Part of a small language model's weights.
Size: width 384, MLP 768 SwiGLU.
Architecture: RMSNorm before each block, untied embeddings.
Training: 247M tokens, 3776 steps.
Each number is 128 + 32 x the weight over its row's rms, rounded and kept within 0 to 255. Layers, rows and columns count from 0. The size above them is the row's rms in percent of the matrix's.

# layer 4 MLP up, 768x384, rms 0.038, rows 244-261, columns 128-255
size [116 105 102  95 105  94 103  96 107 100  94  95 107  88  90 106  95 105]
[[142  79 108 111 160  90 145 126 145  69 159 104 146 167 175  69 149 182  78 165 148  89 121 113 145 145 162 162  87  77  28 118 150 135 138 113 151 150  64 122 152  79 163 136 131  94 125 114 140 154 117 128 143 177 139 141 141 125  89 164 166 150 145 108 105 180 128 116 129 156 136  94  75  88 144  90  61  94 162 119 129 127  53  98 129  86  94 130 168  86 157  98 146 154 109 195 139 140 125 136 150 110 163 124 114 137  46 145  72 154  76 146 103 140 142 143 112 109 116 173 126  78 122 113 156 134 101 180]
 [177 126 146 140  91  95  80 128 146 157 167 152 160  89 131 160 130 130 101  85 109  62 135 112 138 157 114 171 173 119 160 108 148 148 124 101 129  96 151 164 126 136 127 158 138  80 168 174 163 148 145 164 124 140  45  91 108 138 109 124 108 124 141  61 122  80 132 139 104  94 157 101 162  37 135 180 144 140 117  51 130 128 113 185 105 157 141 164 103 135 148  99 141 121 213 119 129 120 126 126 186  50 125 107  96  79 109  88 187 113  94 138 185 121 127  93 130  54 126 134 155 141 123  76 135  85  76 121]
 [165 134 109 185 137 101 126 113 112 162  76 139 107 154 128 112 138 142  89 117 106 145 156 109 150 114 132 157 129 107 120 109  71 140 118 137  95 140 117  79 147  87 128 201  47  55 129  79 129 135 103 149 150  73  84  95 134 103 109 105 153 134 118  96  52 152  68  81 133 121 153 150 165  97 100 142 118 120 105 139 140 176 159 130 158 108 157 158 130 130  78 141 166 177 143 140 113 106  74 124 140 115 108 160 118  93 113 100  82 122  97 104 133 118 129 113 106 179 147  81 134 115 174  97 115 135  84 107]
 [122 118  79 164 108  50 108 127 171 148 158 173  91  72 111 109 106 156  59 101 129 155 152  84 135 113  83  81 193 131 120 131 135 127 117  79 134 148 147 143 107  95 149 142 132  99  44 144 134 169 124 142 113  92 118 116  97 151 113 129 110 108 131 135 129 124 113 119 159 169 109 101 118 107 130 134 149  94 120 176 199 106 146 133 112 120  89 128  57  87 120 128 140 172 145 131 144  87 137 133 150 103 180  71  90 124 174 141 157 134 105 108 143 124 129 184 116 125 152 105 174  72 128 139 214  84 115  90]
 [101 155 135 148  95 121 159 143 204 187 129 165 134 135  74  99 144 127 182 167 160 139  95 161 157 199 128  98  82 124  92 129  83 110 199  70 137 116 129  56 153 130 121  97 158 128  77 109  68  97 134 152 138 136  92 182  99 170 136 140 156 148 159 112 115 173 130 123 149 166 148 128 185  93 131 167 173 138  80 109 114 165 139 142  96 145 130 113 130 124 181 110  95 139 125 121 187  78 143  81 117 133 149 175 126 156 157 146 156 133 171 185 134 128  95 125 107 153 146 113 151 123 150  87 177 110 127 105]
 [168 219 134 158 134 162  82 151 126 164  97 120  75 101 151 116 119 137 129 111 117  59 105 154 155 105 118 133 114 163 132 154  91 199  81 105 148 152 129 162 150 124 155 133 100 169 113 133 150 159 157 178 156 125 165 127 141 134 170 171 114 109  99  91 147 144  91  98 145 133 107 134 161 136 151 132 124 122  97 195 210 130 118 164 167 169 107 154  66 149 131  43 146  85 154 133 131 143 166  92  94  63 138  98 120 101 170 132 128 128 109 134 181 150 117 179 149 146 143 168 130 151 140  86 128 134 148  79]
 [109 126 139  81 117  94 139 127 155 137  91 144 135 146 134 117 132 175 159 154 163 169  54 123 128 125 127 119  78 104 149  73 103 118 123 115 121  82 157 145 113 142 111 147 143 137 121  97  94 137 102 206  60 113 108  88 105 148 110 163 159 152 136  85 211 211  79 138 169 135 140 126 180 114  82 132 136  95 139  86 135  85  71 189  56 155 151 114 112 130 111  69 146 134  94 153 114 111 156 108 140 158 100 142 155  97 144 130 153 114  99 136 154 176  81 167 112 107 156 197  76 153 107  28 105 107 123 133]
 [122 173 155 162 141 137 149 148 110 118  82 151 106 103 168 118 160  94 134 136 128 103 172 114 130 149 146 103 154 122 153 116 130 175 183 142 148 114 124 136 115  96 177 153 117 117 146 109 166 107 140 131 127  92 122 154 104  67  95 134 108 113 129 123  70 158  76 103 168 172 178 146  61 145 101 148 131 157 162  75 144 132 133  86 151 135  81  93  71  77 165 122 113 160 111 152 131 112 118 139 124 146 133  76 143 180  89  51 127 137 132  73 145 192 148 135 151 115  67 188 100 115 158 146 174 157  90 135]
 [107 155 134 133  66 155 165 108 165 107 127 131  94 196  66 142  65 135 167  86 112 122 198 111 129 175 112 117 102  79 165 145 139 123 112 161 181 211 170 131  98 159 136 111 120 162 151 130 180 110  99  99 154 120 130 101 116 126 169 181 170 112 140 135  89 159 108 125 178  59  93  95 135 192 154 109  80 199 211 142 110  58 138 105 152  95  73 103 145 115 176 143 173  87 176 138  98 135 132  71 115 171  98  85 130 135 130 200 128 108 115 157 104 108 163 176 166  70  70 132 179 102 182 144 152  81 134 143]
 [204  97 126 106 114 112 115  37 101 181 111 123 148 102  60  96 130 145 143 139 137 164  98 141  88 188 148 120 108  67 130 131 119 176 103  94 133 191 147 149 111 115 113 105  60 117 162 147  84 100  79 119 156 211 146 142 143 163 155 137 130 136 104 144  77 144  74  97 129 106 171  99 134  80 126 196 141 117  80 109 127 171 127 139 168 121 112 140 128 131 101 103  94  99 114 105 139 144 178 143  84 136  73 149 102  89 134 173 133 118 162 196 103 161 193 105 153 178 154 153 159 163 103 129 131 106 137  57]
 [129 159 121 162  61 126 114 114 139 114 186 157 116 190 126 159  64 116 134 128 113  69 103 147 124 102 154  90 120 119 120 151 114 106 135  80 117 106 154 107 131 107 126 159  37  72  91 106 106 159 147 173 175 137 134 152 109 210 108 158  98 176 101 112 103 122 156  94  43 126 124  67 100 146  96 118 180 130 122 189 165 114 121 164 130 138 150 226 161  85 160 107  88  49 138 130 113 138  93 121  67 128  82 124 123 149 137 134 155  91 125 185 126  98 135  82 110 115 194 107 129 186  98 209 196 107 109 130]
 [151 107 187 195 107 128  70 101  92  70  96 136 148 107 153 181 148 112  90 156 106 178 145 147  98 121 154 165 195 133 128 147 133 146  91 131 215 136 135 157 125 107 121  77 136 112 137 111 203  73  95 179  37  70 102  98 113 117  69  62 116 143 123  89 145 102 168 107 153 125 103 136 133  96  83 114 133  92 125 133 117 182 180 178 144 116 128  81 121 119 124 155 146 190 176 112  90 126  84 104 119 170  41 118 193  98 128 113 141 113 142 135 126 112 161 123 109 119  68 132 202  96 144 103 142  82  92 112]
 [118 147  65 107 139 162 111 123  97 188  82 120 145 104 119 203 170 189 141 136 123 133 143 103 126 109 152  92 101 115 104 145 126  70 113 119  87  65 164  82 131 129 145 165 101 138  81 110  60  92 164 121  89 140 125 159 110 144 136 112  86 162  72 196 196  88 173  67  73 126 146 144 135 139 119  25 144 144 106 154 103 109 104 140 111 141 101 109 169 146 116 153  60  91  91 107 120 137 150 100 147 142 129 170 103 138  68 132 111 135  80 150  79 111 158 138 173 153 227 124 127 137 106 137 181 115 102 124]
 [131 144 107 124 105 108 162 113  94 125 156  69 138 135  64 144  96 170 129 175  95 133 158  82 132 131 159 154 129  95 138  80 130 158 141 135  97 161 167 155  91 112 170 108  71 150  83 107 149  85 142 138 149 159  94 153 138 116 161 144  75 161 152 140 107 158  58 106 131 166 118 113 135 157  96  78 158 123 158 111  48 169 131  97 124 136 151 163 123 147  99  84 158 134 181 189 119  72  77  93 190 123 136  97 114 108 190 105 155 131 124 132 163 111 143  71 102 114 114 153  84 153 158 118 147 160 123 107]
 [134 157 136 101  97 169 191  78 160 140 167 124 103 159 113 144 146 122 172 130  69 121  61 101 109  64 115 144 144 114  71  95 165 119 114 109 150  81 181 165  71  90 169 131 130 111 140  90 109 117 161 107  95 116 127 141 138 112 166 100 117 191 122 142 135 154 182 127 134 172  96 137 122 153 131  94 159 183 142 112 108 143 125 150 122  85 109 115 202 123 135 133 124 183 113 124 129  50 102 129 182 123 106 166 149 111 114 100 155 173 125 184 124 157 113  33 140 126 134  89  70 189 160 160 106 147 114 192]
 [109 117 119 136 134 128 139 147 152 115  96 140 174 112 105 115 148 128 108 110  92 120 166  83  90 163 110  88 107 157 122 138 128 138 174  63 162 157 111   9 118 111 144  84 133  70 135 148 144 138 128 162 120 185 118  86  89 183 120  69 134 122 120 153  86 149 146 112 118 101  89  89 166 111 137 155 103 164  98 106  40 171 124 140 121 188 147 106 163  90 139  62 135  97  95 146 117 126 110 121 169 174 178 103  81  55  74 120 119 169 164 109 176  70 123 115  83 174 179 162 176 137 153 142 168 110 144 107]
 [158  99  79  89 175 181 134  56 142 175 164 136 166 101 127 158 106 118 130 139 106  99 175 119 123 176 135 122 101 117 106 119 148  95 145 103 118 133 157  98  84  84 171 162 121  95 177 183 116 152 129 113 124 140 110 139 190 136 120 109 147 119 147 136  68 105 105 131 144  95 144 157 104 102 155 100  73 171  44 134 112 103  80  56 125 105 164 134 187 103 132 167 169 137 100 151 154 123 161 189 137 153 119 147 114  46 130 132 168 165 130 153 132 146 126 123  92 138 126 133 150 184  89 136  65 155 118 171]
 [107 135 152  88  99 116 130  84 196  57 162 122 103 109 163  96 198 154 139  89 129 140 104 111 102 209 136 115  78 114 124 112 176 179 120  91  97  97 149  70  94 111  62 164 165 144 126 151 135 183 105 140 139 132 134  84 145  70 127  84 168  58 146 127 119  97 147 104  94 103  98 191 104  76 112  58 108 154 107 131 143 105 145 132 135  97 122 144  78  97 125 163 103 103 127 212 147 139 133 147 145 173 194 141 163 108 150 129  79 169 169 136 145 102 115 126 187  94 101 122 154 103 128 114 159 166  67 129]]
# layer 4 MLP down (transposed), 768x384, rms 0.0341, rows 244-261, columns 128-255
size [105 107 104  99 101  95 104  95 106  98  94  97 110  86  87 104  96 102]
[[153 159 144 127 135 117 116 123 136 121 107 130 166  89 103 137 131 205 181  73 183 126  81 145 147 129 173 134 110 136 150 165 128 133 107  97 151 142  76 146 162 104 113 167 131 101 150 122  96  54 103  61 118 118 143  93 113 109  82  88 142  57 112 108 178  83  97  96 157  53 126 141 110 104 135 159  95 152  71  74 127 116 152 135  99 163  97 120 121 157  90 130 186  91 101 130 151  95 175  85 183 147  93 143 126  54 148 145 116 159  89 116 105  86 171 107 110 124 158 164 108 154  88 133 150  74 123 156]
 [101  74  98 159 120 139 194 159 131 143 113 105 132 130 124 215 103 122 155 117 129 168 147 115 123  85  68  87 145 137  79 135 133 123 136 120 137 136  80 145 125 118  73  87 124 141 138 139 118 137  86 137 134 100 186  60 133 141 133 147 137 172 125 140 150 158 114 132 182 154  92  95 137 150 191 115 136 102  87 168 145 172 110 125 123 114 152  42 158  90 123 106 126 102  45 121 187 124 102 121 129 206 140 147 145 171 114 135 137 146 164 123  94 109 110 137 143 173 158  89 146  85 115 147 169  98 145  68]
 [157 125 120 108 120 144 150 111  96 124 162 126 150 204 131 107 150 133  68 157  83 127 156  91 126 119 167 189 103  90 137 137 154 149 114 167 136 114 128 141 111 168 127 113 137 106 123 125 146 172 133  95 185 138 120 174 108  92 162 138 177 118 111  93 146  71 115 168 148 143 161  79 107 174 130 101 146 110 109 105 173 148 144 151  77 128  87 125 154 134  97 189 120 112 117 123 113 116 137 136 138 163 169 186 171 145 139 154 123 175 116 111 152 147 102 139 111 171 119 139  91 130  83 156 152 131 119 116]
 [147 162 127 130 100 130 115 123 131 126  90 108 131 135 145 108 140 123 148 130 184  92 152  99 129 128 130 162  88 136 146  96 105  78 114  92 139 180 122 103 117 204 150 150 130  90 124 122 120 135 199  80 125 142 103  71  61 134 142 143 145 174 142  67 110 137 139 139 133  98 142 125 124 102  91 138 153 165 128  97 117 147  76 124 106 108 114 166 119 148 144 129 159 149  60 127  65 136 158 141 115 155 102 160  95  79 130  90  94 183 154 173 127  59  93  95 137 150 125 175 113 122 106 104 102 197 138 168]
 [107 151 151 159 175 125  70 144 154  97 138  98 166 166 150 170 167  87 186  96 155 111 188 108 140  84 180 141 153 122 114 134 167  70 112 105 172 100 151 137  83 137 156 130 108 123 183 136 167 131 126  91 117  87 149 138 167  79  61  83 113 116 174 124 181 104  83 129 133  93 117 139 120 162 127 166  62  75  93 167 124 172  72 125 115 162 126 130 117 159  85 160 175 167 125 114 111 203 149 148 100  79 154 109 135 142 127 128 139 174 123 164 179 140 171 110 104 142  84 135 108  82  76  98 111 114  97 141]
 [115  94 131 103 115  64 118 131 142 101 169 116 167 126 131  74 132 152 162 152 121 130 178 113 124 120 102 189 144 104 123 105 145  54 159 121 179 127 129 143 118 177 122 157  61  96 148 110 153 104 116 131 127 138 158 103 117 144 121 135 109 118 161 210 183 117 111 164  76 170 121 107 116 155  83 119 149 129 215 125  94 106 124 112 104 118 123 123 101 105 112 151 120 130  84 109 115 121 112 162 145 153 144 170 101  93  71 132 100 128 127 186  85 131 150 111 115 140 153 142 107 100 170  87 125  93 104 156]
 [178  81 137 130 166 113 173 131 159 111 176 130 168  80  91 188 117 101 150 156 109 105 129 100 185  97  82 124 117 110 133 100  95  88 117  63 154 136 119 127 213  74 134 103 125 160 132 133 198 102  72 156 147 150 149  74 113 119 135 210 147 153 140 146 169 164 177  93 144 120  97 141 100 125 207  83  93 117 128 107 112 138 151 135  89 121 107 182 129 102 151 140 108 187 115 143 118 165 135 148 127 143 147  95 151 181  97  98 144 128 117 143 158  98 136 117 145 132 140 154 118 128  31 160 136 108 111 121]
 [ 90  97 219 166 186 169 158 169 145 102 107 114  89 113  85 139 110 180 177 111 117 170 103 119 122 167 124  88  80  91 111 116 136 113 191 127  87 198 118 136 128 111 109 117 129 105 137 121 158 183 143 119 108 132 106 119 156 121 101 119 168 118 112 124  82 126 127 119 100 114 112 119 122 117 121 123 115 102  74 111 139 102 121 138 154 189  94 212 103 123 111 149 101 153 111 172 165 164 122 113 115 173 136 117 154 230 125 134 107 163 111 128  94 173 118 115  77 134  67 165 105 115 139  96 108 122 144 149]
 [102  61 142 115 103 126 154 133 110  70 144 140 119 185  69 146 113 143 103 117 123  94 137 102 163 118 120 131 145  97  93 140 167 133 144 110 149 155 123 155 109 119 145 122 191 126 128 168 106  55 105 150 163 151 160 164 201 155 157 128  97  89 144 179 124 120 122 123 173  96 108 128 135 127 107 167 175 121  89 165 165 126 156 101 101 141 165 144  98 158 145 135 145  83 134 101 163 110 119  78 162  74 104 141 128 125 142 155  75 126 116 107 125 155 147 134  47 171 140 148 151 161  77 144 152 174 118 101]
 [103 135 160 134 185 104  72 162 159 109 126 142 134 171 148 151 115 199 155 156 128 124  95  73 147 123 178 117 193 199  80 120 127  98 139 103 107  81 177 150 145 126 157 162 108  61 170 107 153 130 126 130 154 122 110 120 115 138 140 163  90 110 175 134 104 168 111 135 101 125 183  95 144 127 134 131 112 114 127 128  78 167 175 117  86 104 109 141  83 161 144  67 144 202  75 135 175 150 105 144 125 134 181 133 145  78 128  82 140 191 105 163  31 125 148  63  57 154  93 129 172 123 107 198 162 156  86 167]
 [122  97  86 153 175 146 129  81  85 161 102  72 106  74  67 130 175 155 142 122 195 117  91 116 230 108 167 121 150  96 136 148 111 168 150 149 144 110 155 117 142 114 180 135 177 193 187 139 132 112 127  69 153  98 141 113 117 145 135 108 125  99 135  93 111  95 156 157 128 147 173 119 177 160 123 139 113 140 172 136 121 142 139 122 154 107 143 100  93  86 112 122 151 199 157 100 132 124  95 155 153 104 100 122 171 145 167 167 150 114 125 158 122 163  91 172 107 108 128 125 117 111 141  55 152 104 177  82]
 [135  94 112 151 157 136 130 157  96 114 123  98 141 144 133 181 155  48 109 114 165 129 137  71  95 118 148 159 109 146 116 149 127 150 125  92 128  98  40 118 157  70  97 143 134 163 174  82 113 160 126 128 131 171 137 140  99 124 172  95  74  80  91 124 129  80 123  99  89 153 117 146 114 173 142 162  98  87  74 124 106  91  98  88 141 125 151  94 176 135 174 144 172  63 121 174 121 106 159 110 133 110 168 131 161 118 116 177 108 131  89 214 128  78 173 130 146 119 131 120 127 122 178  80 107  71 163 138]
 [124 101 140 121 139 168 135 102 153  97 157 129 155  88 150 114 122 105  80 149 109 128 131 113 168  92  96 112 107 117 122 142  81 121  95 102 167 143  95 145 134  78 171 110 145 103 146 121 135 109 107 170 172  37 109 173 116  89 159 168 116 115 124 162  89 160 165 110 111  88 131 137 142 121 163 177  78 123  94  93 139  98  90  99 154  90 104 124 161  87  84 151 145 158 169 135 100 193 113 131 114 103  83 139 114 186  98  99 126  64 141 124 158  78 123 131 169 133 184 121 105 107 131 135 161 119 119 206]
 [ 98 116 164  95  78 152 114 103 118 161 172 106 103 119  93 204 114 142  80 159 168 121 140 115 154 115 128 126 183 116 140  90  95  94 141  88 161 126 116 151  84 207 186 119 145  66 133 159 120 144 106  98 164 116 108  80 128  98 120 108 119 160  59 187 123  75  99  90 143 173 106  70 130 146 199 109 108 118 137  94 109 165 128 133  74 172  95 138 113  78 118  95 194 118  64 122 111 112 180 151 114 132 125 167 134 134  78 154 116 117 105 167 108 177 127 162 117 110 105 158 149 135  91 135 115 126 105 116]
 [ 61  97  96 133 106 143 160 139 110 139  99  94 137  82  93 122  81 102 116 130 194 136 162 195 125 136  96 115 137 101 155  90 172 169  99 131  88 149 113 131 157 106 167 160 138 152  94 173 106  97 112  45 121 144 109 107 137 145 136 117 133 146  88 131 131 131 120  91 139 111 120 138 105 120 127  79 100 117 113 130 170 122 141 136 132 190 118 138 123 144 192 130 180 135 118 134  91 119 141  79  66  87 150 136 116 115 101 112 155 122 138  92 152 100  92 188 140  98 146 156 156 145 154 127 139 127 147 161]
 [100 105 150 123  75 132 215 110 124 178 199 105  76  78  97 114  94  87 116 139 115 114  93 117 128 157 145 106 100 130 122 122 138  50 121 142 112 133 116 176 117 106 116  80 102 145 104 158 136 137 123 120 135 144 128 172 121 174 114 125 114 152 182  80  96  93 105 138 134 160 117  56 103 185 185 118 123 207 140 101 184 129 129 154 140 157  81 138 134 115 102  90 182 141 147 101 139 158 140 118  93  97  86 149 201 140 119 156 131 139 122 122 160 104 142 116 147 114 145  81 186 131 128 113  57 143 101 151]
 [144 123 153 105  45 136 142 135 111  84 122 227 147 111  76  88 109 128  61 129 141  84 174 171 100  73 109  97 183 128 102  97 106  68 161 130 135 118 129 102 181 101 139  73  91 178 150 165 120 164 187 110 121 112 111 104 160 119 131 118 114  86 141 156 118 144 136 144  50 159 114 149  85 108 142 179 113 136 146 140 138 128  85 164 131  63 113  97 159  85 141 148 205 158  97 139  56 136 113  29 171 149  81 174 158 123 129 104 186 144 138 110  67 123 176 142 138 136 141 118 161 125 136 103 184 186 183 104]
 [ 97 109 135 159 135 139 115 193 132  86 164 178  79  97 116 164 142 162 142 119  86  91  65 187 124 111 152 162 170 108  98 136 138 104 153 170 156  56 128 160 128 112 134 158 123 103 123 136 125  84 135  41 150 130 153  73 160 153 137 154 143 101 137  96 141 101 142 124 112 158 169 169 179 131 106 120 161 127 183 170 148  96 160 104 152 115  92 166 110  69 169 113 127 149 200 176 133 162 149 115 174 100 157 112 107 109 138 171 128  56  91 155  82 162 160  76 139 139 110 122 105 163 108 129 136 184 116 138]]
# layer 4 MLP gate, 768x384, rms 0.0372, rows 245-262, columns 128-255
size [111 101  99 112 100 102  90 104 103  97  94 111  80  96 103  96 104 100]
[[184 155 139 175 138 124 180 142 170 121 105 144 163  87 157 143 101  99 157 150  67 132 122 194 121  52 100  78 157 142  96 119 107 140 112 134 155  99 102 109 148 151 142  92  79 156 111 113 126 142 164 200 118  64 147 178 188 108  87 143  98 191  96  93 128 171 196 139 121 164 178 153 106 134  97 196 150  59 114 155 119 148 147 112 160 145  92 104 168 107  87 157 105  37 119 142 136 147 154 125 139 125 147 105  97  66 143 149 114 105 145 106 140 138 242  88 115 160 146 149  90 143 162  90  86 127 152  83]
 [218 197 174 150 102 114 115  92 122 144 106 115 151 217 122  37 111 158 108 145 146 119 146 142  55 136 113 122 126 112 128 168 135 126 149 139  88 126 100 128  94 150 133 157  92 118 167 178 165 116 136 123 160 129  97  52  90  89 160 113 129 123 158 111 123 143 116 157  83 100 170 111  97 125 100 112 110 183 151 104 165 192  77 142 122 148 137 158  98 154 106 134  85  95 128 182 126 142 141 164 121  79 167  81 157 132 129 122 105 133 101 168 116 117 116 100 142 173 145 208 118 118 103  73 106 157  85 136]
 [ 90  99 119 162 164 115  77 160  99  98 114 103 105 131 158 150  72 124 135 171 159  77 121 214 216 125 168  81 154 163  98 160 126 119 137  64 152 160 126 161 230  97  68 151 129 111  74  99 170 101 208 143 146 131  43 171  81 145 101 168  82 120 125 102 113  92 146 164 149 127 101 134 119 103 184 175  66 142  97 159 153 103 108 149 122 162 159 113 174 161  85 120 148  94 166 122 129 112 141 142 153 131  94 113 175  73  93 142 117 111  28 129 140 146 145 161 146  90 160 105 156 128 117 147 160 140 130 166]
 [169 167 193 143  89 157 107 126  83 106 134 170 164 108 136  47 153 176 161 104  93 149  97 128 129 112 147 100 125 105 142 175  94 141 210 133  73 109 112 110 146 165 166 135 151 143 160 117  97 156  95 164 142 172 173 115 149 167 180 120 124 182 117 140 124 114 141 116 128 117 144 140 172 130  80 145 137 153 105 127  97 154 141 151 127 111  98 140 108 146  98  88  95 117  80 139 106  96 153 115  30 103 137  93  82 120  99 156 172 101 153 159  89 117 160  74 121 166 198  82 157 204 120 134 107  95 126 131]
 [185 144  95 135  92 118 104  89 115 160 139 156 110  67  39 114 149 147 166 158 155  93 143 144 133  93 134 126 164 107 117 121 112 180 139 146 113 102 160 106 128 185 167 101 153 132  73 150 149  69 176 117 139 148 149 131 118 134 149 101 148 127  69 177  82 133 148 135  98 102 136 154 123 154 107 129 127 149 123 122 159 160 224 140 170 170 124 105  98 150  67 109 128 120 170 138 127 178 130 154  98  94 147  88  75 152 218 109 144  91 104 147 133 171 208 143 150 198 147 179 109 165 149 115  98 110 127 117]
 [130 102 115  90  68 107 156  69 120 116 117 139 101 102  48 140 119 144 159 144 129 120  89 158 123  89  87 166 149 115 107  75 106 189 115 123  95  90 134 100 107 145 121  34  79 115 118 172 180 169  85 163 117 168 137  45 198 185 176 144 178 125  90 181 118 157 126 142 168 158 166 131 168 126  83 156  92 134 152 153 120 182  94 107  95 179 127  97 108 127 129 148  70  77  93 120 106 148 154 176  91 137 162 110 134 140 138 142 120 136 125 174  48  88 194 168 148 130 199 149 114 150  94 150 137 108 105  55]
 [115  90 120 124 144 106 120 152 136 146 181  93 105 130  72 104 103 168 102 151 100 153 112 112 183 110 121 141 117 144 112 193 115 102 104 166  53 171  98 130 159 117 165  77 121 131 106 112 121  83 119  85 132 109 168 146 198  77 141 145 126 200 102 101 125 147 128 120 150  89 107 155 173 108  79 130 140 141  87 141 112  90 126 129  91 144 118 158 159 123  94 135  72 108 124 168 133 148 124 150 120 118 188 188 142 169 126 153 104 159  69 185  74 116  90 142  78 121 118  84 104 188 165  80  63 149 199 138]
 [100 199 143 146 116 151  89 121 168 138 120 113  58 132 141 104  91 125  73 122 135 192 172  68 201  80 184 166 100 119 127  69  98 108 137 144 153 193 147 177 131 128 174  97  93 189 141 103 149 148 152 160  98 167  80 142 121  84 163 115 115 156 147 117 122  97 100 126  59 148 162 166 121  84 171 149 111 160 144 103  89 154 165 125 136  91 119 134 116  97 102 114 131 161 138 139 114 142 117 101 139 104  66 158 128 119 118 147 189 166  94 147  99 117  90 115 174  73 113 147  80 123 128 110 172 135 125 143]
 [150 128 101 118 151  78  95 133 151 112  67  75 133  67 112 102 128 139 180 213 150 155 148 118 125 157 130  92 107 194 124 130  91 171  71 139 139 128 113  82  83 129 130  98 160 123 131 102 108 119 124  90  97 177  89  94 142  83 182 137 156 125 121  86 126 139 140 172 105 147 129 142 139 135 105  86 133 141  90 110 115 141 142 107 157 152 122 132 141 186  81 101 152  53 130 117  80 107 134 136 109 107 140 138 115  62 152 143 125 127 108 138 185 200 158 169 137 150 132 149 175 184 157  78  90 108 150 130]
 [169 176 141  60 154  77  89 136  80 113 112 156 129 152 126 113 149 108 105 146 124  68 140  95 149 127  87 170 186 132 162 138 175 110  68 168 103 106 140 165 157 177  98 139 117 159 137  78 109  93 137 136 133  96 171 142 159  76  75 156 165 148  82  94 131  97 136 177 141 159 123 114 155  38 117 169 145 104 180 122 164 107 161 113  97 143 127 107  90  96 123 167 130 176  91  84 125 155 110 163 109 171  71 137 137 151 130 131 127 135 125 127 149 175 164  96 127 120 178 140 106 169 125 113 117  92 115  95]
 [148 148 100  84 147 153 120 122  73  99 113 103  98 143 108 157 112 128 105  82 145 164 114 160 113 156 152 143 165 102 138 143 134 199 145 100 159 120 132 168 159 103 195 110 131 178 134 176 141 137 128 145  97 124  93 140 138  94  57 189 102  79 140  90 127 139 189 161 102 146 124 148 126 106  97 154 148 116 138 118 122 127 123 159 140 139 112 143  83  66 137 121 113 158 166 134  61  83 121 130 111 132 151 152 135 147 113 127 124  70  80 137 103 114 110 138 136 110 116 135 140 166 171 146 114 127  95  94]
 [117 106 131 122 128 125  86 156 109  95 107  95 134 103  97  96 109  81 127 119 142 130 184 125 110 102 128 152  92  87 150 160 139 162 157  58 149 206 141  84  93 121 127 123 125 117  67 130 116 155 118 131 150 160 149 115 130 186 177 209 146 122  98 195 140 133  81 180  50 144 159 136 110 115 104  96  81 116 146 183 110 143 156  67 177 169  90 135 137 134 102 150 129 158 158 145 112 145 103 107 116 156 145 163 128 118  91 149 109  95 120 157 120 159 134  91 145 130 173 112 140 100 179 124 123 134 119  92]
 [165  95  92  98  53 143 129 183 149 157 188  83  98 144 116 174 102 160 104 117  53  89 157 168  96 174 146 160 152 126  72  92 167 145 102 110 129 136 133 172 140 113 162 114 118 150 130 125 183 132  99 107 146 185 130 129 163 106  98 128 136  95 163 145 124  85 167 140 110 113 115  79 142 143 120  84  96 120 175 158 138 125 159  36 154  91  98 114 145 128 150 190 123 129 162 175 203 141 148 209 141  92 164  97 120 166 127 134 178 154 138 134 162 173 142 173 156 102  73 148 134 175 128  93 116 159  81 138]
 [130 165  93 176 167  81  91 142 117  80 140  68 155  89 137  95 124 127 159 139 156 111 156 136 138 150  92 157 132 107 137 156  91 154  82 136 130 142 123 173 143  99 217 136 136 165 186 126 137 148  98 101 113 165  96  90 152 154 134  71 178 107 102  93 156 141 103 140  90  90 216 172 103  97  95 155 151 170 147  45 146 103 118 193 147 150 137 161 121 159 107  88 140 127 131 132 114 137 136 123  56  93 154 171 172 136 184  84 140 104 174 121 186 133 132 170 115 139 135 177 141 134 121 112  56  85 151  76]
 [163 195 117 105 106 206 123 118 122 157 133 113  94 162 120 137 132 129 155 133 141  95 100 126 149 144 163 109 167  88 124 134 139 169 150  80  77 122 103 168 135 145 134 110 104 141 135 126 119 145 149  71 154 138 123 109 121 130 122 202 137 141 118 102  87  83 155 113  85 156 130 105  68 140 139  96 162 137 201 116 159 136 155 124 155 115  87 120 107 139 151 165  73 122  99 171  84 153 155 101  81 115 168 155 165 124 123 143 165 120 105 162  78 139 131 145 199 135 172 119 130 162 145 140  64  96 134 107]
 [130 119 195 100 128 130 155 110 170 112  89 159  54 177 150 121 213  99 131  99  63 150 132  85 153 120 101 126 118 103 144 185 107 100 137 179  91  63 131  85 150 112 137  93 138 119 129  35 147 151  73  99  96 160 153 101 124  80 136 176 136 182 166 118 164  54 135 132 231 147 155 172 131 161 118  74 102  79 142 153 125 112 173  87 144 125  83 157  64 132 141 172 122 179 128 106 103 133 103 129 148 136 119 133 160 162  85 150  92 152 162 108 170 162 129 160 135 113  83 132 110 161 133  83  70 175 139 141]
 [124 152 145 220 115  91 134 115 114  67 172  83 156 151 104 126 172 158 130 113  94 164 130 177 160 103 101 149 158 102 140 132 121 112  78 149 139 168 138 169  97 124 133 110 134 170 100 106 124 110  89 136 127 122 129  71 140  98 157 165  93 133 127 139  84 117 159 158 104  94 135 132 189 153 123 135  95 175 124 120 122 123 154  91 145 124  79 102  79 118  92 157  70 146 192 156  83 175  93 104  42 131 186 113 126 151 168 123 140  97 147 150 133 174 172 105 175 119 146 130 139 156 110 122  92 133 127 116]
 [165 110 130 132 144  99 150 178 100 163  93 162 135 131 135 132  94 125 174 123  77 142 124 124 132 136 111 108 107 164  50 128 108 150 155 105 116  70 106 135 138 132 198 120  66 118 167 116 108 146 116 175  87 140 122 100 126 131 153 107 125 155 111 152 139 102 126 138  96 174 147 161 179 145 121 144 137 151  59 103 137 119 137 166 115 143 121 119  93 138 101 122  91  88 160 135 131 178 180 134  67 108 145 167 162 100 185  99 136  99 140 115 178 137 116 165  77 149 215 177  68 185 142  87  66  79 124 130]]